{
  "head_dim": 128,
  "vocab_size": 23304,
  "qk_norm": false,
  "warmup_steps": 200,
  "decay_shape": "linear"
}
Each number is 200 + 40 x the weight over its row's rms, rounded and kept within 0 to 999. Layers, rows and columns count from 0. The size before them is the row's rms in percent of the matrix's.

# layer 6 MLP down, 384x512, rms 0.0922, rows 163-175, columns 256-511
092,212,197,208,227,198,222,175,266,146,207,177,254,158,158,134,204,194,287,271,249,204,185,201,242,88,136,271,235,185,140,249,107,183,160,192,184,198,203,189,153,152,280,176,227,216,214,167,198,228,163,205,210,277,284,151,285,184,178,180,251,181,253,165,203,225,204,239,233,217,156,144,244,150,212,171,185,231,244,234,125,202,226,245,160,171,267,202,144,234,170,167,199,204,137,171,129,178,241,96,192,269,202,178,264,238,165,113,259,201,205,229,224,150,108,139,233,212,214,127,281,182,203,233,240,206,227,287,201,172,228,148,189,210,239,164,124,208,213,236,219,248,245,184,187,232,234,238,247,219,124,245,271,263,136,240,228,206,215,230,209,264,230,251,134,206,129,239,184,227,197,161,238,201,154,138,153,235,202,139,180,137,202,254,165,218,175,213,241,246,286,237,143,262,194,255,161,122,158,163,138,195,238,212,247,227,208,217,195,181,191,191,217,179,108,238,154,187,246,100,208,171,213,93,212,214,245,231,213,242,239,189,232,197,223,135,207,178,206,136,229,177,193,157,162,120,187,207,193,222,256,266,125,226,225,234,196
136,143,157,199,183,151,168,181,245,205,228,165,207,140,263,144,206,227,237,209,220,231,222,174,187,283,135,216,200,175,183,179,243,96,187,198,236,175,236,117,222,158,221,256,235,147,186,224,219,267,206,200,173,208,238,175,148,185,223,264,151,173,154,167,244,170,90,211,226,211,259,145,214,141,141,209,224,226,235,223,178,215,205,234,247,245,140,240,177,206,167,243,295,200,157,175,261,220,252,258,228,170,216,215,250,181,220,210,222,176,194,192,281,177,245,184,213,203,163,143,161,209,263,290,172,218,203,127,180,228,241,152,156,185,118,171,175,272,232,169,180,148,225,246,209,140,205,224,235,232,233,262,169,203,169,235,325,236,239,183,239,214,131,238,152,221,156,195,193,283,221,261,167,230,154,263,166,231,147,250,190,157,216,237,223,192,181,241,247,223,224,195,211,200,201,180,236,215,208,202,167,126,237,199,263,165,179,272,155,213,239,177,264,260,202,255,222,209,204,214,131,232,203,195,227,174,255,249,91,155,260,231,178,98,187,194,180,191,285,156,216,237,143,193,195,216,221,166,182,244,186,215,198,150,180,207,197
093,170,246,126,220,206,237,167,127,240,187,202,206,194,216,219,143,220,202,165,126,227,175,105,236,255,237,225,225,270,150,168,170,235,212,139,217,163,197,151,246,175,164,235,276,191,188,230,239,261,217,208,208,245,213,178,321,194,237,224,228,176,195,231,154,255,234,198,144,160,113,101,216,199,196,229,223,266,246,191,165,172,201,243,205,221,249,180,161,199,184,277,187,152,235,215,206,231,235,259,286,183,234,205,222,198,232,232,194,259,217,187,224,184,273,131,163,205,89,169,181,255,182,196,263,152,223,196,148,205,197,169,297,210,144,185,209,205,193,132,249,190,259,223,244,213,192,205,208,186,209,215,153,178,221,244,233,261,211,125,177,220,148,228,181,221,227,189,231,202,236,178,150,249,216,216,175,237,192,243,237,209,212,182,228,165,185,224,207,159,278,224,273,218,207,195,206,175,269,207,222,164,209,232,301,168,161,171,276,166,207,176,190,175,177,195,296,214,206,173,172,128,207,156,219,217,221,167,207,205,205,137,245,265,286,219,251,176,221,222,190,130,146,210,174,282,172,200,246,216,250,174,304,215,192,130,182
094,168,175,173,299,138,152,158,218,98,202,183,176,150,213,211,227,192,247,276,181,178,262,208,174,173,126,167,211,198,234,125,198,223,216,212,229,176,240,222,238,235,171,178,220,236,176,232,224,253,100,218,173,216,207,233,182,219,231,193,193,70,187,229,186,201,197,199,167,176,225,217,163,258,114,193,173,187,197,275,188,191,291,209,167,243,198,195,158,166,195,175,177,234,164,176,212,233,194,252,245,257,148,239,141,224,212,197,188,235,184,271,192,150,239,205,217,257,170,223,193,181,151,260,227,242,195,186,198,174,207,234,188,290,173,148,120,214,202,242,81,155,171,202,231,159,220,259,271,251,207,239,165,182,248,181,214,198,243,190,151,257,217,197,262,178,213,230,224,205,175,192,170,226,208,200,181,141,175,218,269,229,231,261,198,260,222,229,213,175,172,180,271,182,175,217,144,240,189,231,206,150,191,252,175,203,195,197,168,141,206,132,175,153,203,163,254,149,194,181,222,178,206,222,196,130,224,213,261,194,185,228,181,165,132,148,183,204,235,167,188,177,177,158,195,189,152,235,156,200,265,181,215,195,211,251,252
101,221,175,175,231,222,200,207,215,194,233,202,272,201,108,190,182,240,169,257,182,245,191,177,221,186,248,178,184,197,153,134,163,173,245,174,154,214,223,237,209,207,193,239,190,207,179,234,216,222,164,291,248,214,168,222,184,252,203,208,148,318,203,232,200,216,167,205,188,180,244,230,275,208,179,162,204,210,195,172,228,170,200,125,182,231,161,210,198,249,186,170,169,280,212,184,206,231,157,225,231,130,190,198,123,184,245,232,190,228,261,217,214,248,189,164,162,173,292,207,168,202,138,238,137,230,186,191,228,214,221,213,212,202,202,202,158,183,166,246,208,213,202,163,130,194,218,207,200,186,250,167,249,265,177,245,193,149,227,251,156,246,198,155,234,253,209,157,154,228,199,178,183,254,186,228,206,244,273,245,173,244,209,188,189,188,207,202,95,207,200,149,160,193,274,187,196,195,179,204,220,196,218,233,209,168,195,232,149,287,216,163,209,187,189,261,239,281,242,183,178,215,140,139,212,201,183,142,161,221,227,188,152,186,188,261,192,192,190,195,269,204,77,136,268,215,166,225,223,133,218,245,240,156,227,258,234
148,118,115,239,223,179,174,219,187,202,181,242,253,155,190,239,167,186,145,217,247,182,170,234,226,149,230,215,202,215,183,144,239,222,226,170,226,127,166,244,162,176,309,207,219,237,165,221,222,155,221,216,194,123,110,262,145,245,205,181,257,244,237,189,223,171,176,178,213,205,257,226,282,181,141,188,181,224,237,231,200,237,164,179,208,222,187,220,217,233,157,98,180,170,267,105,185,239,144,278,266,206,124,183,240,183,125,207,195,180,194,168,103,240,310,217,255,166,217,209,140,194,138,233,182,228,193,178,171,220,292,207,176,167,190,176,252,180,251,207,207,212,167,238,224,248,149,132,196,164,141,231,193,159,279,257,133,184,217,197,145,202,184,137,196,242,228,213,191,235,288,149,176,189,194,167,194,213,139,209,143,241,236,250,247,240,188,185,161,229,185,206,159,147,170,281,202,182,142,226,207,119,199,135,214,216,261,225,125,189,154,255,143,217,145,215,146,194,149,168,217,237,265,176,269,211,130,165,205,218,246,180,161,220,254,215,232,235,217,186,171,173,159,274,168,234,176,246,198,227,154,166,209,161,281,201,227
106,211,163,137,152,244,197,209,226,183,244,210,225,230,164,186,201,204,189,218,257,148,216,237,204,249,209,198,214,172,251,229,190,279,217,261,237,247,206,173,168,171,262,248,170,225,230,208,251,165,304,222,165,185,217,120,190,182,272,171,196,234,154,188,201,151,150,128,221,210,210,224,199,157,159,146,156,180,141,204,196,143,221,129,207,173,70,216,163,201,214,248,223,195,213,168,244,159,170,199,192,184,189,245,143,202,198,199,191,136,171,194,215,231,168,181,225,184,137,205,209,233,193,162,171,260,175,161,261,222,182,88,107,259,210,185,182,188,227,133,311,197,191,214,230,234,238,168,195,155,170,145,185,149,217,124,87,199,184,167,292,187,195,244,163,184,210,218,265,188,250,131,232,198,199,161,241,220,239,184,171,247,204,195,243,174,156,246,209,137,197,269,129,175,227,153,178,208,164,160,93,276,162,144,249,235,223,197,184,234,129,177,197,229,183,222,236,221,245,213,179,155,306,200,193,192,235,241,162,189,216,158,205,140,179,190,256,219,243,184,255,136,141,174,200,122,183,151,183,226,165,245,241,206,248,231,261
097,139,164,208,188,217,192,171,185,217,152,263,225,235,244,188,246,223,87,172,231,108,206,153,166,175,143,189,148,221,227,230,190,159,215,209,176,198,159,135,247,236,253,284,184,184,146,229,268,232,161,179,227,110,180,172,147,214,227,219,187,180,174,183,212,193,230,178,212,179,213,147,195,181,169,214,301,249,184,167,222,192,171,240,250,188,205,205,186,128,200,208,207,183,184,191,220,218,205,178,252,117,200,263,200,260,203,308,205,197,172,185,235,179,187,170,186,191,203,243,274,204,233,250,135,222,240,195,218,223,183,226,176,246,196,186,171,286,219,206,257,189,254,218,204,185,173,118,150,152,126,200,211,233,119,213,195,114,198,261,193,185,197,176,132,155,221,152,261,206,81,167,202,156,163,244,255,164,180,166,215,177,218,256,205,243,178,229,250,257,190,221,223,218,186,188,274,190,241,197,226,240,163,258,116,203,173,225,156,177,192,229,213,214,153,281,313,202,261,201,204,148,285,160,229,146,194,189,289,267,183,205,223,190,305,184,247,257,167,158,154,280,270,244,220,224,185,223,268,252,226,193,188,207,248,148,192
102,133,210,261,245,176,231,102,179,178,215,178,221,240,182,164,190,165,229,178,170,169,215,236,217,229,239,196,198,172,232,267,201,165,234,195,232,214,157,118,166,166,196,168,223,149,273,254,265,253,176,244,197,282,209,196,202,164,173,192,227,245,166,264,192,186,217,202,312,165,218,196,179,251,315,182,221,176,186,183,193,159,186,196,230,224,211,244,240,193,235,184,212,194,189,164,101,156,193,210,235,198,217,233,213,151,245,209,202,178,184,191,174,195,210,211,240,152,193,225,159,230,213,109,260,148,174,240,181,194,266,147,197,202,271,280,227,146,223,250,167,173,126,221,175,169,237,234,201,219,208,251,226,230,233,224,116,236,113,148,251,231,231,220,212,188,168,189,110,249,204,239,229,240,155,171,225,223,232,191,150,205,244,132,210,149,285,179,295,230,220,268,208,160,210,217,230,246,207,173,205,268,203,243,215,170,107,169,194,298,195,124,235,153,213,256,166,203,172,215,209,263,228,79,131,239,190,217,127,218,210,226,165,207,214,237,265,183,119,196,230,155,194,171,188,114,187,199,150,154,127,205,114,194,134,240,248
102,173,264,231,158,241,101,157,173,199,261,183,231,211,115,279,182,201,228,162,252,198,215,245,226,214,166,241,191,217,166,176,180,169,179,180,153,222,244,157,186,175,200,170,290,193,260,217,154,276,250,247,156,181,240,184,183,205,324,204,148,223,161,184,147,200,189,256,284,171,141,189,261,193,121,187,192,182,221,248,205,256,116,152,223,150,219,237,224,204,199,219,225,223,214,153,193,171,207,192,207,221,185,166,233,300,208,226,219,215,209,274,193,202,183,219,207,204,240,192,243,185,130,151,226,240,228,243,167,174,214,243,164,177,209,146,252,214,161,279,248,286,219,244,139,177,218,231,203,150,192,208,161,146,204,196,189,203,147,199,136,245,282,223,153,237,194,203,153,230,200,179,259,220,191,170,144,195,194,202,150,173,239,252,181,221,212,203,247,199,107,194,262,182,184,165,173,176,224,208,234,320,231,124,223,252,219,189,207,195,216,238,151,150,181,217,209,121,250,186,223,119,232,184,178,171,185,231,234,244,174,212,215,152,208,202,177,235,216,191,159,140,192,124,226,159,246,242,209,244,175,230,189,254,183,228,189
101,256,191,208,210,236,104,155,235,243,100,220,222,214,215,210,150,229,137,200,188,243,179,223,201,127,208,206,173,244,183,199,181,197,236,161,218,230,113,238,182,220,258,215,127,188,124,282,189,227,139,206,187,198,220,240,201,119,195,172,162,173,212,181,110,220,194,268,201,226,197,197,203,231,150,191,171,224,223,167,222,253,281,281,160,127,259,195,130,264,166,199,218,199,125,254,178,230,238,229,215,257,179,193,218,210,169,170,168,284,206,261,229,224,167,209,215,136,260,267,200,231,80,210,199,160,231,189,168,204,265,277,101,212,227,221,184,204,115,196,223,236,165,159,262,207,221,136,214,213,209,296,197,212,197,133,272,178,181,219,195,278,199,154,164,142,244,267,191,221,216,232,220,224,248,251,174,231,269,243,198,215,211,212,233,188,258,221,176,195,135,141,204,235,258,303,213,213,193,241,196,191,276,240,164,171,265,227,191,175,177,187,169,204,175,150,171,190,200,218,193,199,168,283,228,148,210,183,195,179,219,269,187,188,212,207,211,207,171,206,195,210,164,231,271,185,193,177,179,233,191,218,191,234,285,178,214
092,195,248,177,159,208,224,188,212,93,238,204,209,167,215,184,185,144,198,195,218,132,196,188,255,213,165,181,133,162,126,237,223,173,167,207,222,188,183,195,253,215,256,196,130,210,124,182,163,227,202,191,194,224,221,193,230,216,194,179,250,140,144,188,246,168,210,137,228,127,210,174,177,151,87,192,176,226,223,179,226,195,214,180,187,167,279,272,180,205,202,210,228,258,213,108,202,224,163,103,190,245,252,195,222,161,179,222,157,161,139,175,229,178,228,190,241,156,144,211,229,170,258,206,220,163,235,201,212,222,173,178,219,219,188,171,148,181,192,130,225,212,271,328,295,169,241,201,213,144,209,230,170,187,208,198,177,182,245,103,173,266,159,160,215,232,168,243,167,232,224,218,136,214,260,144,224,170,219,183,210,211,211,194,89,246,208,241,239,171,234,172,109,169,258,182,207,203,201,233,174,201,252,165,144,148,208,196,179,223,153,148,238,186,237,194,276,238,194,228,214,230,177,195,241,213,228,218,178,127,237,216,244,183,143,185,109,247,181,233,230,164,152,165,231,191,156,212,167,194,209,171,175,185,174,181,188
093,245,167,228,125,203,174,238,131,243,113,248,208,163,239,234,273,201,199,271,193,223,242,249,214,260,146,174,242,215,227,170,168,250,191,171,200,209,184,161,222,277,254,186,210,227,206,245,209,151,152,164,230,168,304,162,208,238,172,201,217,218,212,247,185,215,150,93,199,202,184,209,189,264,208,190,153,217,190,159,161,159,159,216,235,114,266,220,199,225,175,141,166,237,178,180,156,196,210,208,182,233,210,196,183,143,185,205,224,208,222,187,172,221,214,217,144,224,223,218,267,196,262,242,259,220,145,150,178,173,188,232,207,193,169,205,217,208,204,193,288,187,149,190,238,183,166,88,219,205,141,243,236,147,220,183,154,167,162,258,219,155,150,208,309,200,139,148,212,181,242,254,197,138,184,185,156,222,207,226,254,165,157,191,196,232,237,254,160,233,267,192,158,264,233,217,153,211,184,203,257,163,218,201,164,160,198,241,177,139,194,163,199,167,258,219,198,229,232,244,198,181,211,191,207,140,263,156,247,214,208,130,201,225,275,244,251,190,219,125,175,203,266,209,239,203,76,187,208,134,208,207,171,240,246,199,182